config.toml
n_layer = 8
d_model = 320
n_head = 8
n_kv_head = 8
head_dim = 64
d_mlp = 1280
vocab_size = 3084
activation = "squared_relu"
norm = "rmsnorm"
norm_place = "pre"
norm_eps = 1e-05
positions = "rope"
rope_base = 409000.0
rope_fraction = 1.0
qk_norm = true
attn_scale = 0.206
bias = "none"
tie_embeddings = "early"
parallel_block = false
extras = ["local attention windows", "capped logits"]
init = "uniform"
init_std_qkv = 0.0388
init_std_o = 0.0
init_std_up = 0.0388
init_std_down = 0.0
optimizer = "adam_variant"
lr = 0.00116
beta1 = 0.9
weight_decay = 0.14
lr_head = 0.0167
warmup_steps = 395
schedule = "wsd"
decay_fraction = 0.816
decay_shape = "linear"
final_lr_fraction = 0.0
batch_tokens = 65536
seq_len = 2048
doc_mask = true
train_tokens = 368800000
steps = 5628
dataset = "wikipedia_en"
Each number is 128 + 24 x the weight over the matrix's rms, rounded and kept within 0 to 255. Layers, rows and columns count from 0. Numbers have three digits each.

# layer 3 MLP down (transposed), 1280x320, rms 0.0433, rows 949-1035, columns 0-79
110143144131149136148069156155122106126137148121115145112135129118119162091184100097093145133158141110137113130161095156099141115129081140112104136192122136102163139158148183126157097102137137123108126150148129125115124123141100160149141160
127126117128099134123140098154117125116156125102167140151163128114133104165113102128175117092147159119090141159163143138179104091160149131093115121145104168138098103103147094111131106173118149125104138144125153139133143154148114135130122126
108125112162095094148112098148114116127185098172143134124152152116126094124132128134120131088127118129127135147117110135129128112085139149137135108119126140115146138117123118090121111080093133120123128153131133135119122142144134123090103162
123145110107101121152189177145116122070168117132109146103124094159127130142139120065114091124119131121153151129137139134130114147150130112114148147117092083113155175142151107101161098118129132111126110068127155113139096130145098137135123140
075127114104156128148113100129142111147093128100177104094144143129128154177155073106163135183115127105118110132117144131132134146100113161151170152140154142143109149124151135150136143113112126124166131105095120116119125157112107117119129083
176138109153110142122134123136147100108105139116088105125098117144098125133141136083109162102124108128143145119153096121126123137145111136129107141123117106115121171163142124119116081175112106133143142151136104111148161125096139124131134112
144162134112132138098117118124131149107124089096107105154088111110113107073165165141106127136145107150132145140128105130084118115124157094136129112131152101151143178120131107121146116096105143142088137156125113106133141135126141151141113144
171144126116130178107148201119171137136096121111114112121093145144151144129116146149097142162121147132136117143099141118128151109140113118141133131134175102140152124102129122152129105107161136137114145093145147155098161133104142137136153162
119107084122141120105114148160130129096135097122150131104086134174132109106138092127113113146137126128107118110124128144146095114148089155149106169107129118108137113121135097104161186135142143117141114132108153101125098154079102116099135125
151091121110071163113118160110114111138141136113142163125100148145146150173128120143087125168168153148104141142151125159147135128106083062084142164137107138116115080093135108134164187116130148136137115127125090143163170145115157208119150142
141141141143118122119107082092118113173146122162130106124160097134061115123136104108121126163108102139134146145155096140131114118153175125126118150140106126125150087122093129130139147129147089125141170091091129159134118093133108130114125111
141148167087155131094136148150114113104128110128152170095100111138171101076097132177107144110128141118095142104125104143126175147145171154123092162137113136078108161149148129103105126099065154106111124111149105102105097136131149121169113129
114140098124079140141120114194156124094158146144172129141145155151106105133148138096149138145161133114153134119142107130159077154084128112155123145153110101118151129124174151149109092145126072149095131147145137130128121102131149148137114111
158135103054126108122177130122125110096116086057158137112089165126114143171106121123153149093159115118128095090100153119102129102083098142163143111088112078148123158155108092097130082121137125105150095127115113108126145097153145133103139139
116122135094160157166142154183151161090132136129122130102096131094127199133118153136098147144155046128099133103134154099120145124164125091138133097099134151151157106130130132142133106151064158100123117116063128188141104104139114141108091103
117144126115196140162089113085118099109117131117117130163146153131149129103129087120103131117131099147156155128130127132119111116086127081127110168119105102094134126099089134150129121137173101124141152152131124151133129124100152096111151109
161121123104122143136151124133122089127131117149127171127145112128111141143130143162168130121098146132161133137125128147144156131129141123133097084169114153148165113114150096134084133153125108145131127125116116104148133151122160132159145133
114108158138170125124157116142089181127099122157106097082102100128163104099130114208100122109152125143103114125148144108146135123142122113122147147128080147101159180131120098157101127135148093157132135084154165142082133078152122135088098103
169150126119115104119108179118109133129154114128106109143073162114094155084120117106128157124135080130124121119081129100134124150145126129111154146148088113103160150157152193091130141124115157114089081137138136108137050125137130124129109114
150139132145108169093111123090185094141149160120123107096154114129092134132130126122125098135169098116101115114125100142120159182081090134120163111095081117166121086106103123140148173133142133123118176119100116131133118168082157120108089116
148156149145128138130130151140134079120150116122116117146093165139178115112116174121143127135141140130169127146120086129116132136173120143156130121102148139098137125165133148108127152123149128095136104165151109169086124172110158130134168141
134145085137147135164175093143134140085123110130124130138138168096140142128123110154088106140132150121105141143119139131157151147101138139139133145127158105138132161126128133139113119134160102154093081144147109141110133155160143088147123162
155133122130144172126134161148079107113185117119172102214136170120120143169138137117155159129134126101132144120098143149129118143110128125098126138155123115128114152159192186097161133103085155166189124159144136147136117113098137158156132103
165109138145137130136098081134195121179142126121132132118123135153111117189085099138144110149157129111164140114150133120139111091137133123119120151114154124146084059148137086135165147159113111114094084112140121120148148124133155133111141138
143156134128156100090118103097171114139114109143104140095149104134118137077126152107139093123084127128165158115077107107153133145188147115107084116157159158117122110146107129113135191138116126143145143172114139119138146154104132176128131094
127132166148107134129149107129132113110103152124161109121164087120134105144103117132141128122138097060075137129110131096144158117127137165110090109148112151126154144135158128142152125128141133143122122097133172118155130152083118153104126146
133132120114141127145131108100163147101133096119123137171151131109161104110133117129109155127130145125138113095163120144165148118149115083193113138121119137111105120101122136203131159153172156102129093115138156146156114113150166134106117146
123105134142164115136132138115154127106119103126098148153118103073117082157150156130122161131128136142109059084165116137117168137149137083089115127150067123108148089143093151117106155132124128129157115134121143126105137149142117086072137123
089175126092132151145144131146138135124109148098135142141149145120134182145106124085129130155154120158122121118153128138143155131115155143136143105147104177117153138102116166141155118131093181131122130120128092125138102152128109129139141138
141076154146140150111092109066154148095130099132124135168176141151110133135124137104109136127158145118146156116085097145155134136142138136148106106140151122148097135066128143158129195109159135117136079116093105146150170088149187151125123069
141085172138127147081104132147150137110094132123150107145130180128160110107135122166118149169131152115131109130159161123152144135128151130107132116164142122090120136117086119095178103143107119135117167082100123106117160107151151108141145118
165129142115102116140143137122163143117119099153129107125118172087117122129166105129157109180172166096111122118130100128168129102123140126145129133123126101135131174125125126171125134074120091118113139154141124121123101153144137132148098144
172154135121094135106178124120155153116157115126165101122163124122122103105137110143171100117099139100120139128115170126116116142142130158124125128144107135168120080112110125100152105119164127110097123101145111157127144156091106104154133173
106129120066116149116127098148114149106125102139139127082159125104160116143111107123128136122135074130132172146113123124121161084134083129108134067118126135155061092106118147121097139130141107168102109109110116073150157135112120137132132125
149163115130116141101184128141146116152115160165122109105140134109167149123131129149110144109137140123103134129136084179124124149134129158149113150108138106092120156189131150132097111088109127150122119092155092129137095159101164121145114123
108136132108120117169148068136165151144053119126128162128116157144134114192123111124095141199127166167114100154144117130145112172140104113097145140145091135102131112128157158151137137078111126126119124098104145142127116135119118145090113125
149144136109170124143138153143167153105127101086137173138114156146139107130115130090138114122123128130132139120153106107140147201151178125122174131148094106123143165117154167143132124128114123091104114144112107146124118136117122092118121118
101116126085140109136111108159145179146123138127144113131155153108126143073115132103152129131151145148100121136137142125128128148109142055130100095179171160084136112128096154127142151104114135134107140123143122153118159147116130150111141109
103122136096105116110132154131124117114149089163116142089120148129094116105134145099120162147151133126146110147114107100133087108119124116133111123113098141106111153148111155167142164115126155142144118158134123124125141126156153128137149147
081163146092091101162146150156172090119141088133101134106165148152119073098153146122102137158102127116122142161103129141148130125147148138145161130126168128154128117108142121133143162113126151074143155122130149152133138123135119109184097159
134104101114151150104164099145130106130158120178134081130103092131145152125107097114126116130114089123102126103151119156126116121129115126166114134147111145128140143139089188123142115127179135142116146159142119105151152143091145125116098140
106092161098120076174150137177189092108119131081132128114122110102111077100141121126138124162175157153059119167145145126123082171096143110130105115134141091147113145169131127110139094138130151157108078162090099130174142158119145159164114111
147112118116119140160131096108125125112093140131164121107131161098111148117097140139124085088138129105079100136145152112121157137090115130159148134089104167178116159164126120165105157102121108144102123094119097097096106137162126127131115103
158186153130111119131104174191113140091106109138164131121116142110138135158096130123129134119120166114097131119146116137121153108108121111097148139134151108107118175087121134125150104094116134154136143175092093122129099106132129109124143163
105168083123134170101123159095127158173146117122112157177119169105112084162159117103137139123112097148129123195128159099125118069133158085149168152123140143107125095128120163117134115102159147187174137152095118117133134108115113111133082118
106128118091097162149127079132132123151108159096131130099141119122143133121127134142110150135107150127077114127058117104181149115114115121128114142088121108104050103128164100122154113087127174133152150147088136121098077148108134135141104152
153070092071138158135143151103148126130138148115140112086135145150143173139127122144115093112110112147131124126131129115123152068104154112141099140120129104126109169116118082144114108122152136140100162154175174120078083139128083141096191122
148156131098112132121116142145152132143142109147131140123142144082155116138175091118123138125143152168146122113132104134132159145124146104162128120168118128154127106065087112119095133157147131133115117152186124144124133112119150135149142147
156156155129088155123115124134072104111105125119127144200162127120117149106138115108113134100128098125150086144134110145163182121129136140177111064131143160119106125129140139131147148097122160140129107131190106133090134149076127124104143125
106136128096131156115123053139126116095135168142088117152124128168098105139092132136106127115115141132137122117160117165148141108138130138147151112161134111097141145125134180101131141096156150143129138154112119087118115129130092131132130119
157109113148091112151159149133159112107149134101091150113146125125103138147161099106174153102143079098078129147119132127160133105099112139102114132118162105137117130117125066109180147142104122112158108098155154118093124124187152177088119132
130194135130103140133117157185162145100102117135124118099104089101135125131134081116138148124126145125124141111121106119119170145096121127111116116152087133135128148158133114164140082132117161126131135153145133163142147142112157139059128077
127132068130109109134151113111125079111096055146095166153140120084147069128116152124144138129122164104106117148186145143108145150106150179158104136165128143108119115131137099112081095159085103116149172156143107139145146131122106142091131109
095115140146137139112141127116143114160108168115114125151133146146157151143175124121128157111144166123114067191078142169116098163106134139137122141121160097133126158104147088120124110128112184134187102065139109161132119164141127128173108136
130150129189113118166122114156106105114159090112129132140099158167158125102127112150145111148160113115082107149118115143102123143140121114074132161137131123130140131115159204170096183138099142140115129143085120114104148117092129143153111159
110145105142122130115150122111123107086108156128131127141092095082108165124133147142106091116130158095137119157109104117152125101121119109145089133153173156136133143144122084109082143101135133131135124072141119170105114123117129142147144079
140156134127141092126140166074099126133133077099158153108115145116111111133138141122066144121155111154148163149116143116170140131143167137104106163120086152130110056083107158128100136113187148162128088123103129120113115115134140163159140158
145171216137093137132175088143160149101139146158159121132139101078139153139126098130141100137136125142115156136130109130101126126149147131121073111131102157104115124103107117141114136139101139198099139106091131103131097146144164125152153138
142081102133116122148127139148125105109147161134125072178139130107150103132132148096116139127131063090125132125162111115102128132127130143091125164169115169110116158149156151165177082127141158129122137149155159115133163162122113152123140166
146143118156107143132089109154107152139155154098137098153127107154100139150146218147096126110147097088143181138083153099125118186105116186124125141131115074106126169132122101134123129146142120130138131125121109136113135135138121168144155092
125129126165078136120110135104175157130111137145122166156107143148122121148121155141169150124149146129130181132141105114100109127106173079128131131124108124163106147094136128124127127142135169120105137081146124140105159161155124116140132178
082128169139164148127165077131131076118126150147104101159111149103099131143155189151132107156182162185109158124087170118117163093109125103159124112154125165115119166099142090116158133157112123124102112148089114085189098130148119129199136165
138109132111120110190130125125164118170168097128125144116163108116126079090184119135104167155124165140119116109135141123104146131148116128169148125090132161114088092145114156114122120107176167101065153128096100147163143120087113135140127181
144146107134139149142136133127120140113111135153086130123125110079124086114132163143111094123141131116127166101138132093092190126109124132072139126096138088123132132127106140095138114157124162128131093114131147177181150102072130128134134164
144145096152131160146117159143139136118076127118140111143149137068122058156156159104098150132143117136088091126143132100127164169129109120115129124106128151149105089150098162128093158149179144168098139112116127123080159122114149153130158127
141158133147156101133146128136147174132131117105117180128143146161140101146158151086149097190130116118113137124142128104140125144130126120139116118075127133125142133127135139136127125120102128088153135088118142079164108127145171124133130104
118139127133136113104142120155113110112079103113089170125105134109110107079132126085087114134144113148134116141091137116092129153145148118054098129093088105128121130123109124151129177097111148156123134100106155125139105123130122139129131135
145108108134136116135132137139137157102102118095137163133152134128094152108195134123122132114131092142082176108138143142099132082114140145111138150078161112126143132125120107089106136095112106113118094165146107131136132143105147103152143122
125130107111114083136196158134108109111136152160122204129109136118152134140100132104154093176131111129138101073133073132165084097098122101128109126121158102170122145132158160128098143093142122094164153081079125166146118129134171122139140100
126104151126084128136150146167095088120146135127115165049130069105186123132149139131147137074126157106110124106110160142144125099110130106107140146119124137134166117101093114082076109114124133127137135136161138083160149184105142135111117103
120139107114187091146135160117091125149097127129154093086114113140097141150175092103098087104117107115101100131120076133083117093108095150075137120095150134122163104117071175177162087146129151111182084164135139106115161162081112133127151154
109141114101105166123114150098105146137133138127153132135091116150179154096143142115155172116107142117107101130136134129123112107136137132155150121136093133138151144116121131179100144122175053121119092137150146112198127166134104185117162154
142124079131117106136162096115111093089137129146069140131085116103110133113076101158120127121115129118180124104166128109114113138153124136085130149152168114160110131119165081158095149088168119149106147145148089128138122158115136107157102121
116159149099125133178156136154126094096118143173128130140080170057116133140158099166112095112148177153096143121144132153127124152100081153178136157140122096132141166145083156121090103156128107150123137098082116116117107157146171133139152188
159133115131154127124144156136152144119089129066134121058154122135105140145115098131160134142128111140124163102097175128129107131151151112123157158140152138134092074139146115087131164122105142152120119117095153126114102189128105161159110110
133110164112135110100178116128122167097130113186123135145135124133136056164109123129118106096104126161161118144147155144101143136180093123133112135139098134110108166125109180135109147167137157110123107090149152127181115164104105104138115196
145114145115139110077160116114059145125125126146101097116135144158111164165098103115161138105148151105165136133134083129048067103095138108134095122150116142144122109118108134141115144080158173120139144109116147123109137092171109154143119156
139156117143108151190114045159111144123137185076177130125166111143109171182162145138112145115125138129102125138118105086138125087144171127129116143097158140164207158060113118104081098175176090121118121125126114164100072113170132136102122119
161170118113120202105095133136147121140138131119136158133127163140152146167099095109114126097148100153127100132126117129153159113116128145091110145113101161136104141128134134106114115157129152125141102105148127119137143111099116109144112152
135175146134098122079118104120136124102079197138180142131170096113154117116084111141105128133137133121111137133117104126081156107108155106126095131102137106155111143087110107081134121163129151116123148094173142120115157171093128165126134121
121168162092142122140149143127122090139131121114142144163125140139160111133119159127140133143115168116131134160118159088096140096118142112104122118126076133175153126157151087094106106112161150119136127103130163120115147132104141134145149081
121107121174136117105140110138138126115128125073096149192126130099123107108118094136134138108110129113114100119138088136158127116130140107162122130130119153105168076119156183149131148128124186134111117134098087134123130155120155109102153097
133133091114151094168140115120154089122101109137167115093125124116184098149137146155154130126168162097156128164127159117140107078119116107138171104150096123119144101165095127151118167142116129133070125103147148135152143113171124131162104161
111144121159142109134141102129081115090149106144078132132120142163105113134132140158108103145129173144144088139148133128079096129107132111113099150081118107134114159110122098144156136138141120190094119157148114125118127116130143120112152128
139118142089134134101161112168154102134159133138145116125106092125113115116152110141085144137182171171121135118131130135109134148173100154134165134141101112152171145133171109161118114155141137179092111176128095134160147100129120159150135152
146108107128139113131146099111105136085114143138106188134145134147120133175099061123131157131132135122138118136123138105159132118159115169111125106129111170098112107104123123147155155095135107123131114161114161086125157112111154159164196119
155123105111153132143139158124102133166102122174134116097170149117122119081156135151158094109126116119122147111137148130141137151120134156175187142152115073083131123134068135167123110145157125151119127130114139145152148149153132108131151131
# layer 3 MLP up, 1280x320, rms 0.0589, rows 950-1035, columns 0-79
098129134121095134119142125091125107123103119131120105119098130159106123105090152122119160150080123133133114154118135155152109126100102146131127135130157125134151130141107132138134111089143112134157119107112114161142101148132166138138158119
081137178122130146133115120132141115107101122118114114082142099151110107141123138107165155159110143088125138150135108119105136132149133141131137195131152136139140137135163134129120113107139149116128129119107120176148107127130120145135121096
142058106127145113158112104132078118117125138113092156161107102133091109144100109109143119144102072130110089158117114121142129143138170129129082139112136148155128141117159098124122069117114093123144119142108096131115082169114140107185138127
117074144108103155130090138124118136157070112115161118156140126153123125131135133137126123107130107127103110140132142105108119116095172131130139138146131133140124140113140103165107061174116124194142069116150159149146159149146163109159122117
125142151130162160128109142079138141124105090139129163168122111143083078142145141153126106159187134063135150147148144119143171122124133136110125112147131133153153089138134135106154100118127154098178095163097121135143121118117176173151093133
095098138136130077105108132155123171107127084105143139103127124136158119151082129147093125078151125130120157103158178153113103118126111103169144128086103133117106146107115116148158135164126106130132157128096121111124159180116129118127113152
079088166076103119115098127093069090090099131100119121142134102134148125134130132110168116124094096128114170172122146137109114150130096139137127153099083099142087156138154109132172203088118087136120119074100085129122099124060119145075125137
072152112106125120153118143134106137124123116094163084094128103156152136107111154112157155154149134154133145134127126092177132159121151087076105119099149147154118126145121074119114121152085108093133073139130100085110128122131136133114106126
097132159100117182104166118129116154078185133091156146153141134133145110117099117112154125092118134095088097105138114100152117173117123153119143113162112127125120096096122119126133108100123106128158111122128150191145109089134150090132114147
145124166140123138091110117103119153103153131094104141129136119141152142156152121135121087107129167101101096133121144164081150132102100131135112156128121081096122131123153096157115150151127127154111148177132112142136070155150147127137169099
133111127148148121122086134171117161118142132068110113129138126151112205139116119130111120144148084131108144132109083157092133121140116122143162121166084092114109113115120145116191119130199123176142114100131123136113132110118127131132142107
169118144132142100103145121162103125117151120094102143136140108137136107102121110172111130142114111136115119141152128174137116111092118139156112099148114142116101101115108148094111109130090101119157152139144113170111133138127125150090090085
123099131111136108144112114091146120104096141143103158101104128120155124152092131164101173169117162124144118107130163105134125151140116093137107140118132121100148103120098083081154173122149131104153114121132146130109078154136106141129094180
114115096117087099119110126095118168133140147137103118121132135163115128100127107146165138151075124145134135142166122116162112116106150163155146147108088123094164121143162100129117050125151093091164126151097131141137130119145116151130103122
124130108138140146146128140139106139135123137147127142126136129169147150132144153121116152171111137128088095150157181155125137166141164141123146160159157106142108115124139105147109101081111147101164102159134120130093107168128160144122104132
125167180098105140127089166139142141148100117140156129090108084148153124147150159139154092153159121116131158172145104160101136111159075121111146125117107156120108123150116125114146152128153125120162129129150141135121122099124087152139129157
065067099072128119149118102102112070099111138090085143182188172196119116092161126148126113086152109110129156120131123116135092133103064173140081089135129132102125130143127102060135130114166094162133125103114081140145142075115119157138128114
091131126136138158151095147129138135130168115147133138073112117151152097165111146140123131148111119147150132109116118102136104113108126105081145155144109122136147114120112102097104089113146110117146120156175102124152142155094128120172115104
092152150131140148121126122155111118135086085087143151116097083157116161113111092157152131102143173133100098137149164133189123147124093116095076157139112138131066090108094097100143143129144104134149152142111088136116134151122152138153094137
159117158114167106110114092138137133116152116112128128085126116133083122126150100140135126148084133137089128150134128149130116146138166132142137113160135175138126140143155151126117100124122133169113117147099143140152106080101098084111145125
152108157130106131111108118137106096110105136127175114094133097154110096132094154115157099164126116108141129142143106167104112147120082143138117157176092151170104093125166123128125090110176091151172141098112142124105125137103101152119159116
111127163118168141111126108139153157117161106108167129128132114143077145119156132172124097130124159114107150128146079093122142157121112137092143103150128149129092113117130100097138139075157090109132144145104142103123158106131117139077151054
119151143131139129105099155069103133099170116086121186146124094126124117150138164158132121083094173149125136141148123146107121122126123142136121156194145145107130139162117147138138083161171145088112144115114100127136119121085123125174135156
132118125119119131115118125118106161120118106139142145142110116122160087148129138165147116072147140121110126103146168169150123132138180130152108123107146085087166108135090119170139131125160136110115156123107084137181150162115148118141140150
140135116128113093150114101072104125101131087121119141167134124171125129132099106165137085138145119122139106164094093154123135143160132116091116163142090126181126081151181131102110142114150143160150135144137105121128088086103151152134121137
164118142109149125119101144132123106140103103149139120067143200153121167148154139104144125135114101149106131134133090132089118133148157142112148117142101123130146144134145130146114115129141105167114162125112149136103139184098111160108135168
072080133107140125145109139144117141112131098151106133140151152116129104122122105147107092144103149141135093177123121146130138109086113155195146128089090104166102116138089123104121106129161163140183105083067114126137170103126115093162104126
121130127134169163102153116105122158120137125103134141140104170143128141116127117138120120096123140111124150134104103108119118136123180098127105119136133129130088115152107108085155102108151094119139151121115145110170139127120115130159128171
136131136112159105133124131123157079101078086106123116150113093120121093098159142149158118140147167091155098145145147178085149128132107129095114140158080107098091156096163155072160134126135135124112113135115145110164123113181119141090100136
151130094127164134171113109110160137133120136162109132147130128148141093120120116132128095108141095103101103096124123138158059171078151118137121122135094114138135104105097131149103137120094116129176129115123133097143130109123102156147136166
139117153155164150129152139104120130120126125138126142146117174140103140137145107156174144103123096137135132123140144118097112137157108131132115147163076117147102103135098115104139124166085140132125159151099099114121112166124152126119094136
099088128124128129127119090145084088135077175130087164154106133158095149128091134097117123172118128108136125122145113106130140098158107096125119127102090097134144111110166147116130142116131099143159110142090123164113109139123157168147159133
173119106093101193182188158136065117119149145101088156121144147151096117136164106125126107111139146130128135180130106120128152145141120114106097136096087137170104097161142086134129147142175150134143147161110133106161152117126129180146084134
176113164098127160108124104085140147125094115115128080117103114133112121105117096135172118136123105116123156127177116120135125135127151137098142079108158145114139103135144117096123124133149151112142142137098117143141118073112163153164127146
117103107107121140137128099102158163098169100097115151099099091110119123139174143137149150149117109120129089132110140123138142138116152124144156121111163175090146172135125111112146084144097164119141095134127146127099121102132116150075066099
126103135094153160108115131132128151115100109100134094100126122136120114100155128162146111120151154109137162141095100115145151124159142094139099159076122114132110143101103146132129108061124119116084139066123124142118135117142082119156125129
155150077128115085109144108127122063099150110113097141163144107102115099149152090173100174095098145137158143103117136092124121139128131127131138107108178103165104152086120111102120112090112108152128127103094113117073106096086099145186111187
091136116129136146130106132106123111097128117129102140114128115143133141167121108111133152108118115109182114117100123101154135137130147128137134146111104184103141139143123099161123155120129133184110141122145146136163110104144139128129089168
093136130102151155115128144093117153124111158149142117134123111131134141158096113154148117158105123100131107131122163115133111113106098098125096119082126143118146144145136114148130148117146122156126158106104124126106084129137156099101145107
120134145146129161146105119104098130128088105130097152147126140139126118105105094152093174145112093116125131088153076114126137121127103159126073147101141112115104136142134093152117153141137170079125095107169108128121107123140158093149153111
096096140119160152133141174147070144156179126149130153103122089157131154088114117148139121090147117149132151127126123137164123146122155173145184141090114153103127166111122146086089136104174118144134123108092150142084121098082132103087138114
158143126077139129090109129113100150105134107072110139159101161158095157109156113158091137070148108133137136128127147109121111183103111141122103125139156145113128166139132116118131097140132173107164099112135130130158100176127148101134147115
175114086095160144116095106108129170134104134134166146164142157131100123102128110142138105168063128134137114136102121092136097128116121153118165096103079130096123114137099127102165130171143139175120111130121086185135138162146129162137122104
130123117121178165158059103117106092093096128100142160127157128131096100115134144091154168109123155133096136158121112128117130156133119148136066191171133154113148071112154118126127127134111153117146165099121107129105109108115158200186151128
094090129110154128132183109187117149128125124138121155141184138148132157150143116167134101150134152128161090126130142172121143139102157138117145106141075124104136087104144142134153154146120115127094135123112103113146142173134176113161165125
131131179107113116109128117129131140134146160101087128129090127155107111069173148186147096103100140085155167123146126132164135124105160102090114104140132104117110139111108153113102114126136098151116146141131121122147181117115133126092128102
095107134101139132138104111115117079129092111125161141152131103175118136101114141119154126122142131137132142168195140123137113130157120151122159135113104107135084117116124087115151156117126124137143108124136137118114128117082129132124132123
108093153133111072136036141092137108117106084143130111088119130144134129128116146105133164164148113116133092104156103131112122099093129128092152152129103104088118126130128134147114112156155117127151123118124114114119104137160160145107126162
115106106126156135138126123109118116105095157131129133135118140132128128135141157140096169106121131091113116152136158123125095173116145111157107170103152130144102121109125116114127167136127112123151142105145108117118142117162113173123097126
148122128100156096129094135130090119133130137080135146123124143138129170103124135145133108130108119133102156149123129146127073139146099158119149130152089146172165138102150157172081108153118086141134154125115164095171117147110179136156090085
141097139102112122124128114107145106144097121149119129127091123139098084147128169128150128148095148117156117150135110118157117144139148135141170139133153159112131137072119111123083113150150129087128106097146117118135138134129118149131090174
179156145096094164099112177108081122099193117097169109116109110119135155167117124129091139107105108125133144106078081123157137094118141129156154120127115129122156158146136151095105127097146155166141113125094128102160144099150117134129078140
166082138104140133124167134146135106086113175121077159092121124153120099130137175151125111098129161101145125107171096145127121156054159119112143121153158130138149130155104141116125120061174126152157142178107085170117150152124183148107130147
049143115114134138166073150130154171108147160113121116091116074151146133101136106167129145102139130095141113129136106085117105132099148120167159162067141082138164162133102126135168155153128110129139125153078163102141130119182137108147165119
099132118151122133125121125139093111087133122120120140152105144142125142172097105125112103127169077105127131115135116123099130126121149099134172117132117090142087121093116103087139129132155151155121122128153124125128095136118145124141130108
190154114123111108075095110141227126154108171105105141124099085112141143145136075107146100138138135133134143133102099115135101131116122135098130106119172128075113092147098109136153117116108133164145143082106125097128099128160134123167148121
099150136121102128125094129063146088111126125107160115102123126145101121207119137124105085075113093132119137123127113156110110117152164150142081144127145122078105127141072082146157113150175106105153063099127131110130130114136140131177143094
098080163143123140135139165125151096135113158104088154146140133135095135112107140140132106127166118110076118114118138134090143135146093117141141100159106092140116126123117125143089127160128140142181176195158116162155095198163142154152129120
084148121081132123153149114121157137095155154161089157137134108156108107126150134152120127119137072118120108116143132181146121122107113123106099086131125122100129172147131140084096127167116135158112138135145162097120162174140159144154078115
145098093140139136125143143094125173111115152120133129136114126136155094156127165118163099123101111109101185112120088111116139185081144114151128114101166151159146129140124162136139155153082136128154130105161079159161161115162155158111095119
108172096109112157152099132149108141107101117138122092146116104183080167125092149166158134085153135123113144113141155130129131111122157109124108161130162080062165125128128111101130076125092155178149106132096147105094126070090122131117091125
112113132122169146147079072167135081109114145147120092105165113138102129153095126139143108152111154100121117128140104144169102160142103102154157089118125113161134094116081076147152122142140117121152145104100116141178089125125162151172130107
117164125106091175155162118099087134109120156109100139114110111152090086134124125115133103120122126120121178122141145115196133186136157165111111126133117108162089112107080084157118134154127102137162149126135117156130061104081136110150118138
140109176111105136152144103100166120115124148071095150136114136145144124090109100151144132108146076105109158133107122160107123165074102153180128137172110090155149090123120137110155126101117121102168090131143103129151099124100127134102096091
087124097138157151130107115109123127130105118131148161112150102170122121109127126111140083094106105089114113121123126125098123131126154139107089151152149137124083103159099126113141169147134150091119184131157156125112146147072116135111123133
102121159108136110105141179121069128109148197125144117171146115145106153166121157154162116110113137146129143149155141138120130124168147133122160149135125124128101093140121152088118109155127108108128132139101104168118132143149145134133143118
138134125128109179113169135149140136119133089127084164113118082127104078166032112121126102119149145157131108123130102152178116131130136123099098112165129151137150097112160125127132106141117103076191143132135105123100159104102128095180106125
151089137166113125140110172080070115116127172090140120111129150152131173116069169125139156138120094140127126135144099099156136146125130092203128144110114125137122109096122127101132101109153066100155136150132153148125123067205121084168100101
122099092105111131130106173104120161135123143146103121145099095144140085136111142167110148132096161134133127127100097132130155166148103111137175164077165119148128120166139127107144089124116110138156132140122161128113160079116136141166158149
107130160104149169129133131139114116082159115098097144124179108173109151146141102145157100084115121113111129135156073110149150151164077113116146126140139125187133125167124090122123099118099130170137201126091142094162160082115122149096081136
138111167132164147156119086145114099079084170116145145133122125119113148156127120127133103127108171095085151126141155095108123160119108166146153164163144103137141103090098115108126105123118137092100171126106104134127117132106108121136080152
123154130124153118168102137107088173130094133085149106121170158131115186106131162158124119108161151091157162138126105118139156087124144128138133108104125083082151133129085151117170146134157157109156113134063104106178141101121113110148108113
115161096103121117160107119125119121088162146137097139133153100148109136139109163102107096143120126114115136099105138160126094169108111151120161162113097079087106140105128119101109112144158142127157105133111140157094130120121104151136125142
090141140116144120136118142097078119132118111119095116114115121180103108142106131162126091136094130164117157125144108140154148111096125083111086120159119146109136126109141121138126129139199112163132126144137164131133158096080138134141180093
116107136065153177130121097109151128115192149115092152122184157165109117129172136143130092159158134137122118158182101161163096128121134116124102130123158177181104115122140112102112169132119131162138113088122138166176155129163188153074120061
142113114107102140180129121153118072135140155130136146132160075108122126094178115186100135146128138159147106171113125139158110112118121143129113134132106167117099154141065088136116146124125169129147077146128111150156155122110144108123097135
137159144109109119148081110157109110101088117129175128108178106144117095122104101129104095133173192073125079154133086093155119143113116111151112114163118137134093097125122110140116148118093105181152141162121111118117112143136168211137112151
099117169098149158126104140125125109149159120134123173108120135145120113130066102146107129142079134130109142143148117132140111142124130116149118140138119134132093140152134098116128107097103114121122134121126120150150112116094120136156155103
084132062115144130093140100101086173117129154105174071091160118130107148130115135132168165116149143133122165131100091128132101143083156121105145128092115108119127128129113157145124142138125139163097197117152136113124141134093119155133097062
129075135122096155153133130124151153108146136133095136114105091104090102173153117143095099159105089147071175123103111132149127149097099138111120136153136134147166115125107123135166134143154076118160165162104119079116158099112078150137075167
115108167118107139146095093153117155119114121122143101120116102149159178134112135077169105091144130081110115190158123140122113162113173131150162114101137080114116118147141108119127156085165095121162138109154141108079116131111092156086127120
095155132148113172140119116111163150111119129131087151148146098162099153152082176141138127124124151126141091141126116104103107117119098144108138140112139116144140106086173084140121077100115146097113129102109102089099177145126120130124168129
145133130118137103106155137112131122117096088078094147149145119122140123204128127154125147146128136154079141117143122137126127158122154148125115103111114161162092120119109126188081091155126114151139146132152101122108159124146101177112121131
108150128167148154172143141111113110129132134102086135144100120120143173111100093127119132108095134116111118141112090132144122129131109119079150125136129133128124091157122131112128101140115145094175130138129079109111140111140135095125131115
096161130136147144133139138135109121151148083103192119150115153128106125101178152116158170125135119109136111152128114131161129133171140166136167146089090133136149140131109133098118120128138136134125115128115127144160093064152108136113089123
127127140145097106182134106120134105120133141117144132181141108154184104130122105127140089103122105139106100144086125137194100121106073155132141090170138168128116149170141113113107138132137143091167110128084098175154144108166111124127111117